From a checkpoint of a small transformer trained on Wikipedia.
Size: width 128, vocabulary 1564, 4.29M parameters.
Architecture: LayerNorm before each block, tied embeddings.
Each number is 500 + 40 x the weight over its row's rms, rounded and kept within 0 to 999. Layers, rows and columns count from 0. Numbers have three digits each. The size before them is the row's rms in percent of the matrix's.

# layer 9 MLP up, 1024x128, rms 0.19, rows 504-610, columns 64-127
100:505458555506451466473496476444524495481448509529538455528478547510534533482519490561460546574462501537499478576503530520514472586522402563572489473535473548512529576481473407516506497444529549
109:487515437482510487507494556506504517579489598482443523448460524409530564554493505457467428489452515539523445494542501475462492492519509494476448483544555426524498521522494468507503532504439578
084:465564445512458471576483518490515518489504520453389535452503415495534501525566513465568515418497481475462463426513534476504533515523517448548548447492525513463486510482464533507488498511528507
106:482506516490485519511515462463482491533577471558536543481447473541487432502554418435526523531501563498531479482494449483517515584536530529519500483444472473526444526496525510503501413422537433
098:531477585433512483506417541477511467535534514434457529498468533538581602501457523514499451523440500559446513518490519419523521543533440516481431524471505454510464558422537471485457481517463432
108:460466449555530463496552420483497519518542463489491485491542511538557403515433490475462474425524520521477471597543580498472542558483560473518543520524597480517532552531488488454508452537496475
092:479517461451542451536472533467547432497520549521538469473455526492488529478507501534479494426481528527464496562585530530430588506540482420514428459555507455528560520463540506546536458462521466
101:586561518639491496470517553510486469478521419475481542519490522498446442509430605413518490510511506468453513488492478501510482419503495465510466479485540559473483471514557467485523567440505442
104:503455492481530507548472500525471513560494469480498574605502522505501498509469518503475593491454504522500507437483524504498433517521498497464528502551502515501480443482515479494451459567527517
082:523487485501458487527531586502475500500489491564541518406488531537529467535569461533571522505449508506505494547577464596423505477503529482491534511514450452492499445474470487442490538476480517
105:542511467437466547500470491544413471496517456425520511495462513512475514502514482547511531555550525503444538440508495571485455431516453549494505537472454479470553466500456534463460570455521498
091:592489489529522475415559500514543546540546486502562438414404481435550504478546522527530450465498538479525517412503488426549479489471524431551470521524501506510475501449469474525460508520490431
105:380480517419445497499532523508557527509460487491437548524592522525511512469562461448491565521502539529496535566471562438526477418512497545451513487523542484508484520504509519439447461571539440
096:534444440539485399492531483476443522470534481466454507508465546540543475462557472522521532564534511468514549512422490497497406486502516538538475493462489472533488454480435490492456478486508477
100:484557510391458522520483398480512496547530481493476433525471437549537539490550558559519489567489510477409414540526527502502487487505449540479525519475469519498528536493495487563498417464484545
095:481470465516539485495496436541473535516446515489520470534494475543483531542460444413462493454559458553539553459474555542473444520476518482507543491530474605454608463540418537572447499437536533
113:506568559421496396488469458441476492512487482482578521453473398509557422492523487496563505532539623532423476478506521513435540543454522513560525510468492502474491482442477526505515548475480503
095:550449479469502506518500531459482473440537548571457537493425526596477532567455470496528518545469525504505546496484505486450466494518525482531495491462561503404532494594482506490490544502502483
103:566512472501439541537490518427495456568505554462515447553479478520516514492481461546550468430466529462494517503511577470462463529469501535454532509506506462455481585488542447508463534526494538
099:536498500476453491527503527535518542550445457428526557579470472502481553441518486447525557527418471492497482510507486516497572427523501413485499549521566491476495526414439523546523530435538418
105:482481446481520526485576476517478501498568532536446481497469512498467495485574505457473466493510454495518503432506518513512500450481513494625580460535533523581451507485450452520470473480490527
095:457452517504508496461538477431518458499493542520488468562457506554528547517552497455520470478430491486520469510482523447531413506614496488431450490561442528504514476409484555474559542456533522
107:504540441436592516434552470484455486514450475482462480484485518480469498526560469526486453538549473474539420434454493529526531506497439516523509496478511518455534414543481575636505505428475479
108:443480496494487473516537566511489519488419497509537589467497501470509408482548539556460505460507445444498468506486465546599464509456495525490598511496499508495494532472554458448452498508586487
113:481490501529535517543500492460507547572464434462555520522493491458526457539444427522515490429441489480484491526551538469502429485416566560558518473586564467467568547513561464492459519524486427
092:542581506449490495478522447487564554540519525470536550447509555488549474533506542512537505474488544563562495484525547486575517468504458573427448583567480439479426490482516490541515544497479455
100:507462552439488579495547525485531466522493466458498477534475452486447524535510531500468541482607504538559520466511443554515533504505465516492509513535491548477543512500468446524461433487532497
100:478448411476501508543516506474554565470476525499564480486465466543490556490588494498560471530508514575445396503500491430469455535426511524505477555530479538458524520481403484461492485430494532
090:498487524519423480462496541550505501481501471477526555572504527522516460498506452501503441446496636508494543449514526532523487534477425427510408476480488470509530501538488517553537525519486549
101:535516405505481512459473502513521517507549481542505524449479483441503523506521558477583466514576527476488556481426519499463467495485471526487551474465439482502519484476423525591511512483408485
103:483507513492516510533461512453474368504462507503518503471505504510542512513457448524526506476505501507491525412452510531533528471501491497551550555460440532469488548407451547477466531438492464
114:603465506504500515532515496441581432523444470503557487522507483461481490509520401560495467461433446509510448479425568446560569482474500511520538471459496551516541556483498476516521521553474507
082:472569532416526554557531503517471475483543515474522466512568537567533544453492452429480474485521499535527426458436499492544434517515471451489499533506489450486500527544480477513519490527401479
103:552528513500503474515523484506554553543475580448499513476482468469449422582476513500527457478511536515436529448481488501567450482528507562493527486469570490486466544494433412498513452474515495
096:447507527461432513464483623505529493542502494478451505487448572440516570520463447513571533570511447493478446488529506512490457492555491519479504430467524538475549552482503495576561515499498481
106:441500437563549559512455483482555473547555482540560399499503409511541475530460467497556446544480524479468470537546544526486527529538492524453470500510478465525543542436490483502519497511455393
082:468449504561466443501538563584562564483539503519505542471474493499505477532512501557469521539489487473503480542472504477479554503538397497528468512475448535448489545542496423520471545472544497
105:498486472495511478541514506464560533556484459462446511431506546522490452507504497490472475514459548551496516666528475506426543548473486476483502507475524526536477474504421508559528496519458470
104:520453496496493513505446453468500516436501535431542479573507462519546409428574472463486517565497468572446501468552504481492436552493513516451457526526511495476434514536474560475471482516502480
109:549470445460468498607477477533502510419503489474531448471512490433588432528494501539471534498498451566486436474538456522494451499507535419503514486406554507497416507473495492453510496465561508
115:491464447627532503469446527504489497521522502479379560503513532471528504434480442527510554546532454499485549492465578482539441479467515463446502448474510476525440551527510490511457511476525499
099:528557499523472480499512463499457474462526505455482518502479444532475448483442600499479458478578565496484423536463479516463432475501526519595519516573478436517539498502533437520515495546508534
104:493530425498491460456513469560545554533472503526525508591437472597500469477409532522519471538436450497484470526468435460468480439560474518552484496527515588507537475481534489489593491483451489
107:524510532507555469514567476519577499527484479373407400494470454500489500571511527515496565513462491576457508589480524480476448502495494467438455395506505502537451461475441498479503406485471500
111:563561497493498470474518450502514507608525503437467517532573552544538518568562547509511491472502551409489501563528500446486466550511467501459508543464506515518592490495432554483422500504488497
098:567491475525489513497392550468540500525453540472503491530410479520499514538425506517432494396468484508511522450516513496490574477452423520455481474513501496501484525548449432444475547501414509
088:478478394555543548428487518445538539508489580506461544474455487479527516553497533536434485519543522519520497473537495450512491491538527511539500490511435543491495500589434487514495461499566518
102:561438513494484609492469499467487554453516540513503517420514394471505431445486539551599505520513517527479474541437500497512492494452514517492541462522433460527511552443423495531522474463487572
099:496535516475505462522528494393450499467583445488536531481534497548461551502571411522484472474543469534483500476512497468501493440449517555538525446382507516499487451504489550502500497467460491
098:535425452434601542495414525553512527477452538504498477465478477532519467512533476534452568467523496530489470565472559527457531546508433491504561506538480444538499533430531508441507513499482524
099:498483491482523423520453467467459471487462520460546509519540550586488518454487468500468419490474533485437511550511482429444460557435530379477491480545546509510444521527466454552429553522493502
115:480444434452523534497496527424431501499442477508514498394553539472505493541578480410512436439422530474459415488450438493572490509543506471492534579547480510454519503489458566521479480482500515
088:519498538472521456474527559457445516489573460486442485483465520529516400508539465530462493473568549566467472547528447491456551537504510492464523492518525500471434444485417489460558529426447539
099:575491487598552519543497493461452505528461497456478499480551504473478471523509492465458583529492492457543493526486529510522469480430463490466514444524464459561492498558535521484512541484465458
095:456479449541564507474494479503470483577527547517603574501517560491451523533556540508479469502497521541473430525480449455441539498519438517473494461544488542478490522452548582508474499560525554
101:483527526458480529467549474505455503492504538415509459465521469465501552513536487517488489567508608494513479450551472519508543553531486470541522491522470499489536554417497527604513522559493461
092:584426521435488535487465463498562423437483527517473419572479535517492461505485530493537523469547482473444492458434488513580435466541477432455522516472547514508477520481538535466482491504495472
108:569498504523452481423565514528465482455516460422537523469536477511505478484491466484533481593563497498550522467524458507539421446503499485503523463505425421445510507543497545551539453491509523
089:510550542452482434527509467522524430471444564514533548535462540497486454503476474563505548439495401483403498476482577465483423512485531563515508453480422513463524543454417456443488560544479494
102:403561495450490437497491588546428463463469512510507541492483557511564503525461480495541507488497576481472458526506511480453464435471494461509550425401543474469457500499523501551484474476537476
093:530460485524563541522600494513526482535419525492498508465502548497427491493535479497421601554519503500432489466494452535541510486578494482488528549495524432502466446556493492492506469516471487
107:502534452473515564540431481519475477496452492558500488512527553475523534466463488516488441412493485575501553523523482526446554487549438492596386467465496551542611532541486523527507465520527497
088:548506449546424508559482486580484528483494503515548536502535503530547493471483511534534514523472424435521506488450507489486468418474480538488496419489494501458497499521448460506478559527497591
087:517591495472499498467561533465440444470587512482468523516424471459416540478510568518499562587507500510532552511517458511505449432507500546542561460520499493475488485497508418554425489434456509
105:558451466568531506447521568538504459528489558447500485514524426556505503431516492518534582495496605475536505434467505444516492512506529494549479482471488483508447511448505439503466510574434542
100:564492499580485497544526493541492438511502520471468518373530586497447462518556513518510556474443526507495520493533520533542582546535479449567503514559483441440491518515547460441515525521492531
096:499596499506536488453537407482542525495527449491508547554451575499485462507521587511501456422516531559464522452486475488487453498424513540535484499507553524470488485461492528517464540563439490
107:526477509505548476467503529539436498523492519535464505549478521562530455524490545431529528510450454499519510481473554409542488458585483555509513492453552422458560454469540459520544492495522546
097:519537428551597483514502518517517581475490544441525552516524449561518433455457521517523464498507447535431484494514479482581540469513502549401461483564485508502483497545457518559562480525503539
103:477500392483459430476548515489491580470512489491525453580433459518465466509493510505458497517487520494470450473565487496537529488559527527521513563495493572498498465497461508425460508470478548
107:549445546510557534523512523547529482554411538550515456499446476499475481595520442537474476563528503559470454496568513474498430541545462534536521472449471498515520552481444414513580428494534501
103:550492496522509414455483425523470492526430495451513487419406477549548444489544479495537513452478474447528522514513538548546479577455523528519552519453448488504496530525493528473467509543483470
103:481456448563485499490501474476559448503496475611482394519478449544489540557472412414536526506499487533500423452531469497548447481520563490466488484456491477474471536511410559526501529489491534
100:540509523455468463529464492502438490423446469494524518486522444555401540489497495548519520522474538552520429496465539468491482428467444496558538512592500511555495482543485491537479471487599516
107:468453442511437437486537545471475512432560462494522510522586463508507520474403504506445506532476461478511501510432460454530467482576444463503533461421474521500522540486489550517465594433483537
102:531537414511568566437527446509500454574545489499555505534532459560453506415443495501505474511458426556490504441504497524521565455470497500519452475495479515468499539488440476493521538486482441
088:537498431565549422511444485555460538514502500482565449487479494531543489549489471496505475465557529477457599520533504529458490504483516494489524464501483530557492440457492460509434548562447542
107:521498524473533483493462571516515452453531468391395565509509486541556498477503501483529530501465481505508495427465433431471499512543519468486449508513485458481471545511493525497515523524485509
103:589480541490490463526528510566436600513423443450488479543523443501493464560479545484534553566549533475476507522567446504487474502443526498478475490553532468482476496477541469514498460521401415
096:439477441531432498486459487531604498409507531478518489508474518504519429594546458562465501506521496503494577455496594526513506478500506487519545479528458543482612521451493548473444466516459466
095:561482448417514496477521466500522519473457486520455527476568503510546478498488424405500564474540511426522506549622420508522489430533489495566533537523467538475475546522457513506487452485536544
108:561456495521545530538431419523484425494508505487511479612507447580527468497532491472495484467490426453454502469467471489520474464462442545471512481572572497505488572516470496522433514454467510
090:544522532464485473489524462605474554505486490540458412560503475458482490536560516536510469506507438477613548465481513480562419425478469525481456521476529519473492576523511465590491461516414523
097:484580519432484474476532502500467429472493499473416468507426407515464506548543540524449488486438490472537566537472512523484448411528491523541509438441458504553501499519521493480554478480531536
090:496526518498495504521530527462526560580536498494549443456432517516455479451531530509543586480488495461470483459550566520425433536434448438576479505444447544485438537493489491523534518522499541
117:518522447544463506487547484550564439462475512511531485523490544484537415532500431497420604574416510520562529477470483453478449520477506517500536527469534504494445500471521515518466500498562473
104:509516483486556390437416467578535451521474437581482506500508437551487484531521424511554512528400562491497429546582504536485488517570468499467470542470438596575501506429447553513476406548516501
102:486484420592533465501531506546415491497517502467494573433459501502507570472526482502556491496489517512485493470503545535497509523519529523463564479453490476458560448511447539518501476501503530
105:494438498466548533527442533494498549575486466477506533469525441595475443508512495467491466467512475550473546483523539513538537457504552522502576501550463538527531535544440478486505481492411405
105:534493561452583374480471504475549492495441542509554474487454458512471488491476544557482521532542547511495477383535531492533527453482570485502536479463516509469549527561460536468592491504517500
100:414476482515410561435552488433507525518477419542480534485487524491565518531506489515500510509512451519479448434565478578454466477598412525503569473479522559506475457458549487535530473523519478
102:535489469513449474481548501480546499509495444478448534496435432505508507517559483510518483511467613510517497508486531451456513459487438510523505448419537492522527491508462483429487509479466513
094:464501488507450470560494463500524538447525498449434499599519461517535440417527423445507452515542519460490545527466524516437537537425474462566490485522502497532533524503426486489537516515494511
091:500507441553494468522528492535486526453460540506447571453489427419459425464505506465533420570563504513569547442502534505482488472531458504536523470421499528539461517522480602473534466529484487
084:502489513489455463485522476473481451516558504468487497481506509560438535457522463469493473452571491530475481465469501490498454481491540443510541505423531525547535542557455497432519425495459539
097:578488487535555466443469568590465504486557575501533503468461445496506484533518602483482470479582509431537485522511425468511537536453516455453563466490521523552471539453486435489478460512514504
106:519518492500505441497502497530524520507482511536474426494485498504467494505465502595502482480466440525487602551582524533399495451476458481500530512449534494451506489497464501453567514448521522
093:440472553518497464371518563564498504518499533447476463459510492523538430525532531437582511522528456553455450508525548596426486525443441517454610524471434516556546499500540466543453482488544474
101:569459496480544481555498535476458503477496509497448455571554506525540483479475608457468600486555495497433489525496537443478512476474511481435479444549519456508500478584576467495486529535461539
105:530497463498483482497516525517572444509488485527430487446499509563476460560399512584453555453439450536545509548504393485471415478535470526488498509527516419539536528506421562437468528466499446
089:549550495498557580484504484463564546476507533483398416482431533534503498477546544411492525485519508515481491461550448486526479460511453527513476530506514437467446534502520526481531472463477535
104:516494545482487480453540494463583440508485510476464528519496423586454535502490442547473535530466527619517524526485498517518468544561525492518490545512552516484441484475421448475482474476478458
090:486476482503519471509597464506565511444525562465560588506501509499479474550490503519488609496509481501544505491494450505439531423566474552420545436507477511505588514454508526573500403544511524
104:526521492587455504365490501506505531513532425558547452559507482464465492530499524570534505489424604521538543526511537451432522545527525498546481478468492457518485469533422579509460536539521534
093:539502483627595493489538458428504477469498449548476495439527486480471459471505498508462451477545586518546478444447495523517431495519518502571419527452477459491533506488505467481483468547445526
095:513455449451494448505524460536551514511522482520582524600529498495439477526413459511478468493507464540546536499520531475496504499470503519509609496537483533487512499493471491522511497454532538
093:436460486498552491503526448534582462493506528538470522477535534500479470616545464505457427550534450502485452556435538483554412456533474462494548495535490507478478465493604461511477477482581401
# layer 9 MLP down (transposed), 1024x128, rms 0.198, rows 504-610, columns 64-127
092:523515519468512459480539490454506474519578530519475456478531521507500526520522492474501412452490529530490469415517437499517494518538488554477480510434504451475498524501526560528499474520477393
106:561504505439516523477406542407499538467509547473495493483492462540488507472542488556471503533468575471468483472577521610468494424470514481445516485509517471470542494595518498409444461470526490
088:540431546515506565523511472448524508481474471471485538529526442565490498477499508469556524437416494504579508463494508499543493466442553509515466499461529485544440487515467509509545476545456551
113:525488438467436536517469508462445514456495521532487559532522493488509498504512457527523519454497570447459527505504436514478481466598516484483539462521441513433527431531516423479466513496583527
095:533510460472478535523520497519528542527534512554508555447478505553427547523542431572482503521517481554519568461464462524491530441484526529539527512523419532545560449500503507534576478543519540
094:542502524480539448505469494529444543487469456441523532482534505507441462580544523443492465524484586504481546480500604514487576435493581462508488459493503509456536476478429540483426482482510454
089:493634518514508483540544560442510479461472508515461456477587458495502426480534579530468483604463406493507464514476511498507468485530490433482437447467468520460527476493581529593437512520506484
100:522502503501518493462583499459558495553458463471494428478546492509427504530409519491500478433460466509479524475479462548507485436510500551466463477463492559439585474517516522501509557513609495
093:537455533481490457510573563438421466521448483474548476492495446461549498481497488523490490473599564498507551457543515546528499560486501534530485528438439518464499505520523470511508501497450499
083:478516494467457527517494514498498474484500512493531547533479499489559515582510500513492530486506440565462526454536501560415546540462509434497539460603527447477468485518539566544471519518417417
099:466502543525532471502518563457537529498486529454513445524495493471551502442518527470513555511497497445516484551525535476513467529553511463547544405499537515414478542490503526493544422493520453
101:496510535478409516476464521479478496528587555497502530482533528463582494511485428523451550564483439505480559514554465536549491483514484503493548479578573496547535508456485540509461459492493450
106:526491497548543523462495451511500509487473397520509468510527494510537528500472456520468490538554481540494477538494498567504479511464416511488393532520444485474520515442464403489474526479512538
102:475446551510517441544494558464476503473463532500512438521521502456425487475498580476568476554434480516501484482460531491548496560517440556448543523517533485495498502515534507571552499521509509
105:471586510488489509499478523503427473467487541567479518491500501530470488440500571540497422508486484507442545502533466481498478423564518542490493488574479505545534450488421487529478489570565449
102:519525592525482496508467430549491541505518450428428522528486506461523429494497486590427504557539524541475575477474505602515502473479444479583497508527556568492481475519526430475505553421486502
123:593528535505493448499521502531438564542455422504505562470472484469499551532471477501494551502545549513503462499474428440478525503492575491514494440476425509479520461520535507482528474535498537
093:495525483477501459528489505511541558523543483508567553502493452550418510473542469477575576445526561585502411462448473503462456446480509521455508561467454425511445543554479501457550498548474555
088:517539482506533499539504421522514499475478407521519428509476551529543487521579552478490581491481446442577494528538463546483551545461514456540531573544507540505455439525441502546524462533497473
090:521474567472496535523502444599452591534444508510448492499460525538544596534472419501505471540496485525476549536476515527485527444508477527466449509521528486466429401512468473438505481490503520
110:549468500482507525550474506502496527565491518543480466534542538514438459515536458479466402546473515507473538447478530569520491481515514542474540465506474582517524480559440536409478490480570468
105:581478506532501448533524549501417481549544470453511502501517511468505568541545523526489483617515546564496476519493470502553524566462557490577510472460452498427498507543555457457496470488490531
113:509478453481480612555548509460506491514482508584547440552466453472502447421468493456505536470518490436487578467485473495567456521543531522520514511493499500447469527524457444467517501457484616
090:457509504525546436441432548519514508491508500603468488557493498541508489535527526429490442477513522501441496431459457531491548436575466531491458475507444494488505467540492576544516509452491467
080:493504444468470467407530528485497515534572570528517466500498482556578576470445524491551540500509526569450500490452423540437503528384484483510494551521491489449469456532486485514511543517552532
096:591514546474485488547492578439480477456529491479470509501490469431487553523449549481512542479556490528469601502512523469472495439532455425556555460556530521549564522468404484449460488518455556
102:522500469518452537500447501507571457484476470532463584512476474501547474595438512565528499501538484491432561452483589443522488529421485482543480492499514496411482441618499501540490423442546483
099:560537495464500469476536499452457494432493444422549540564480528572485560552454508532522520556535497487513463528502476501520486524475520518588454509469489437543548481444500536458442426461514490
093:467469526514552536502490492494439417517419526575458445562515448428525493493567489510489505509556493521591458545481552459535465471515467550486413466458500494430511428516525451565530506533477554
103:516480505511479456493532516478488503506491540517496538491445512442462452457512486485525503546553518511398566500491484474528426456586525544471412571568514505578492595416521443467567485556475427
104:490477510489575510397549475461448481469524547496515529559438433486444507467491534506540479587529526567583470574422545554463451470502507484557473446543481511498558510478512455482465477463490489
088:525498534499446562461493442481488494502468473539459448429462501490568545506460567553454543480536471466512523467485477574508477420512465537488482486476524512529442519510457511509505519476478477
085:444496533476475565490472505492522465517509555522494526499508499396534476520509521514535454477453484493512576468485530451452552487484541545503519476525505501560441479523558528503481465568507480
101:487512523463477544586462477496577472550456546507456490492548505496504508456523388472502468474505579594507509499455514500465497492496555536460459508569423474534468524495554522444534531501559505
100:511502531491520515519511476494384472454472493582521484513486533573464496510499520488420458497521528490492503518490453479463490529564491466534479471513489600538517460426421518427492533550559460
110:448464513567560534531517465419462496541507460501494519517452480418507548491525514526523506504467496501557575433484502496524529484490466477489518465581419550488508511498458470468515462482495596
091:501475498498477509528502472414446476525515498515438530573488468448482475536489471480541434526541522494542490430502493482511446501505460540545500593488487506580497432508451579475521492455537463
114:511510469440488524489445486545497484479518561489588510458506497400542526481460520507488525440470523485482594439525501509499429452514457506505507513446432441466480526444427555546491484546509532
115:487473557438458551497515488474539504494486479563508475466458604607555525486507517519547454526518477448488544557515504496565569541466564496485504515447491526524556453520424526524478522443475525
093:491500469497508542485479525560522426459510503466510462500438454463480457493509464505566558523498557484545487561468537531518543424486537522447498505538646454475463471504414481518438504489515481
113:501513498527576464564503595481489509470489478495500484511503513532558542452516474440473516476465513481539544474499514499457565518470453491455488500549484508531544520504505442558487516479550494
099:484554470494559461514534457433490512539443506405470496500491472493480561484501463467444536511572509449530500526502413502461504441526488525482503496578475514503565466498497524486584439445511571
091:452499405451549509432541513484483527495458510512428480482475474576461485531493468508468559611516450490474525517435472483459509459507440547466453513486488556465450527453465565519591514515580463
107:497456517498520495579503505458383466541582552509570461550486499455529492423454532462509486540491534479528496482516470531521567513504494481474480512552494586456528486492605432530441530485531433
111:463573566419488503582527474484503558516477439568504477424502528448471482452504530539509547456451499517504493459465472531481464423471556497482461509492469465545488602442551457543449568450488542
097:502413529494480514519550501530437515540548477528475452501503482493425481463543464514487543449517535496463553515477485447416454494484517443521498467545423489509528474477552424522477543524494530
092:563553466532434501530444533530523505507545399472465507475480541443556420552500520584429446485456487531444570458495504447471448483482505459515534551469504483491488566464531494434539483529470515
101:510496439485498467525544453507559523495537519476541436538506556395511532525479527503463484436475445480457545583555500454481501501473560535459478417468504570523440408518457531461544507472468529
094:519472528586451513494485485453525486483465551479488551473454469506522472522431535489481529457527482538552481500448430459535473607451537542484454557526482492503570441480454498489461496461540499
095:471478517543511501564561507497415493515444459525483467447515504454489516481448463514499498513433549502520534403470412446507489559539566450515473561503492472440471494485485491505550449480460537
101:539548444568516538573498514542512485440513415499517486478510548387461423496478520504461508488502465511466541437514512503532412486527568537545485485514570522455494470457572503519570526475495464
133:521440439479501544483560508444441516499455525527504522471571529500463567549524552475558517454535576514483470501549517429499533495439506491458510548521517496540463491534490565506431443508457451
104:486562503563495471432525489485475458470453502483526520528452517463565474493504517545541582549451514470510520551373438526481513476456507486546475542510492417506500473437527507540487443415474427
100:502459456473518477456536375546548495555449488498436504528524538514511472522509529459538588498526520596539486499501578537483457513548524456446464566406473506449476514469479518458523513488519493
107:530535524580507541561513505485513468452477435495505468527518428488555472484501497565515488490549498586478556482496524553559509550504516493506508465472501496515497464479455469508484504513470507
099:534556495488546471485516498512548533502519518439534488531568471533540460527480568529432493472509451482432511450537503556482577523446450505498459533536514553444526444540516499486496510532491527
088:481554479510521394495498547458465515477490461431566548481564513453473447484443461481460503478493493505489462543500533536495510534473521545548495422509520542479480461446534498513509495481479484
103:503495544549474546468485511515468508542539420576440444527428483555468484489556510483526473515529522508468573461514446574481531519508555521427444486515482575473527440551418477454558492419448444
088:519484472463467463550467539504526465515477465435519479489514498450456416471501474503439445503537462495432527529526481638544526449543474462502525454494520503493460561490513527538490427497531532
098:511520558503539580488466491463491514489501496456491505517453550530465572497476522459512494496522482490457535468491490425468483452599534448526505489387484544480547471462563513534434575490523544
080:558547481479454453479460465479492463487526486499474506563528453451542509464546526536550376447535499512543522424520544480474448516423478449495527486439522505504517556437535508542576525478494552
107:513531524454552424426481484499459464514523470479537514569471509462512520490527494482486570492502487436516489517555404461566477550491490508526453438535486554535494435496490474580459470465455471
093:497492515517512489493505506478474440493460461484519455527480562502490576459498434482515500507528527523542449490516523454541488551481504527418559529479420479546537454550518469510506482483461526
092:544437432611547520526524500508486519510491435489409506514503539552546537508485512575505536553506505493479517464489492540493505432510494463552459470554418482509526544492494479521537485543555421
095:519445517421624474574489485499494472475482443558489488486503561493489514570482484497507432516433456536457471498367518470510502481486485481506470561458443524500502468492457534575463546549493465
094:430443485516517466502508515568474505473445502540545596513502460587521545463545469468437493507555448449503511473477498528535487482574516482484475575569410488470518562465508550495476564525515497
102:565532504552474515513445518502513538482593504515385539456495513511495490515482642504431554480469495444467585430526453509526447490521506476522474441507463581546465528474545497467543515545471529
110:519549507482534486501468524513477516477424501485478478470497492475548498468513490524428562549518537565464444456482440447572458481537477404499505487467530541450521563489567490580483525465522481
105:513494510520440391506545490534535467541503430461459557552523518501484502543505474468475621526475528500480447426502492490464491481503507521511469510490546510460451514531503568483496545507509492
089:513528487534465460508559506503496465438475536484478510478523482554472509526492545550441530511504519532444488539520538484510445459462469571517481509495499526485502580454476439523563496489479475
103:486529454474426509495547510489491493524459443515489470439554523563513509482429537509539564544466593562503526477512494518536525526477494525524474535508550433446546558519515552462510490464604591
097:506489396512540517451521492514520498471512538497563469529581508471486455500462552459569518494476484523436448472482512524434538473518449504576472535515439476496541492551539464580477435461507591
103:535408496485494507467417540446511485420503522541492553519471453520539476510467576489495599514480504511589447490522522508555514505588514491533432494548473490514462555502529547585507461541495457
101:519478452491495557437488528527514554508558437549433521468503508510577475520510443413529430504526487563450565542510475488503480497497492496508496513450488502481553456512526512497467558513454499
104:565532448548541429529506469552514533546580548416493582479528533479533444502501555497455582550563513475480519537519529585513474484528551478533474548492454513447415550529516441530520442479417520
109:521456480461479410461513418432418470518536497492487492490535498569453494591473469553490513546566620497500455451509500459449482550458498452449432469507493446501526468507499517473538521511544559
088:463475436469533558449528516615483471485457524480452464494530547562500454542535530549491489506426526529501471522460443485523489546484490532490449497494513445502523543583506585491484495426570513
103:538457554480549512429498481500479465530524511466536451510453510437466460443426480528448447512552486484475518450517562584537477488511499497509526508488491516512515528494507532417569511492594355
102:468488516563503488470435506492524442479553515511471509471524476458486490411506474564481468543534561455519352493492478485561488529457533463508516442496559540544470523472557508475481573457510483
093:476478463489562478518483569505475466514479532489499423465466517443409540512454468432493465525531561518442501493513490546452491515469597511461545455491553532539448498411582491476515595517509504
096:496421461486490551488491463526506509557591511514470525516531396546526490430474606504511492461487505439525494511528511544482489498533427523582540585439508539530494481525445429523452483530514498
109:488518555450505490560602565381490520540496536572471421515519466532510518477557503481474429436547568570555495569507440491497563522523530531445428511514429532516599471502406480497502463517514484
095:485392539576524481534508524563485490455465549458526558453394478460520479465433508467485476472518511510513514541508478510554495509534564413474503527451552482533448556497554504517497476472497466
107:536461490439502469540504456521513514506524516441537463475484555503543496469484482448429450557542557534570464505516524510477450510456479544528478492496558584560543469372561576478491457471551561
085:446508449496519502522557510468557467439445490512465510527536456424427440421517509494494516493488476583539596509542542535497492502505488525492480496511531510485490439570507547511497506511425464
104:496465463452515467469458425510493524484501516434485498451461473469524506502511499564564454543441494483490457582479518492513492542487493438511480461490546509510444491571469546439477487533480514
103:546528481526494526439498493480497538487468548540614521541481498509533499476482597519549517460518444518507568462435501521456456560525437499407526550524486522566470411557529548562469527502602464
095:513493477499523409501494470602531421473484495386516396529470502496497531457478430463581527542517491478443498460526523477528509517538488521558440506435531450413443533424491486494549504481571523
104:507537461518512494460526484530498510540529554488431470529469498438541445534498536526450505521489531480453471385405530426539496539553525511488473498548506475519520476452488483505518491530513492
106:426468555450595511477516515484475539520463428476483528495519500537451448471469475509518544495517544474516515483514480457537458489521478510552442423488566547474506492520396465411541563520570563
108:447479516436572561476495493498499453531471551504464526538518612496555539531534503486488546462482490527400413474497514513514449518507454540553514449542522533536466524506521469524532524503516490
100:492452434482503463510472523475411451468566448552445499499474521457486487501453473477512503478467454506538464475596493468462485495527466465566496546556476469528573358569444490522504513443415477
107:427445526527517541413563511475461530497496521528418485532466513495475514444506515436455356518511516495501417485489512469458527427536520434541539451455498414534526386563455517440506555476540490
096:476507527534587515520508550504501474484499481573516563478493448518467556506396480477491477567464501462427481529531511449481427518488546498481546470474517468550468467480539528469507512544493471
091:540512470495513512529547509403522469503482544468487460572493502534532452551468525561525491559455472547611517499505529518507559548426523534491448441534461429581525507490515501571529476492552467
094:543454443519463484512533581545564512493439514462593510577549460475490503580560510534455522504531555422428496500405534472488525478517428501482461420507511514465477467479453497488488484486502487
097:461558423495536541460478518615447595526490539472473410582503431527514487517535487572481516548452505458478511499546520564467500474475519462439448544484519503510597510541436421521536497512516466
096:520547492518512509507522448524514550479536516485489454472461510478493470552537511523506491505512504466522446458517470430531525446520517519513384507499554585563445468494620493531575501549533514
106:504514463460555403534552520535529460485466522535452542460540489549476566473487518436490441412493493519459478485484527445464445530491451524503497520532456464488458522494472514452494397455520569
109:470510445524474519506535552483514530499408436484486507495499488510505467478527547476517482513502476524507487521505507459471525514529504474497591553484442469433473458447474432526449593493471542
098:501397525552520479502522490498499476549482505588490482394525488477509507526494471479526522481531452532514484479465520445451479473439498452520472540511461520559488471491525536508511431521515518
106:457453471496537444349513534546460515425472570528507526548560491521518489500509501559497575402543526481545529461544507482527533477499490490483504498517550440499523492520541527496490516496539532
082:500497531520458535485491514500517503525556483477464483554507530544541527494530442400471426508523499532498484521603612504550474590471534497473501543464482472539547508509531520460515516478429549
106:511552481525510545566551474546494486558502517480434496518603469513514510450492519468466463506489441475425509474474447536439537460475561505534551540461533470541502455507502537467574560523543456
106:442516443571484502524514511468538501498561528475469445516520491473462554506541526538473507514439473457574502522561568501531466493498568511440480479459474601546553476521446626516459496411568509
103:482548541511530488551548456514448571495528443547458498513488508498522583515550461473513508537517474477501469439475452531522523476480465468492475519440522552528568518492438555601501420528493532
086:496472443528553561555535493492410508501489477507488548514523537465530416577465455435456506424549570501441525582472499494526528549473548487547520493481469521483512448475517439538512505524498530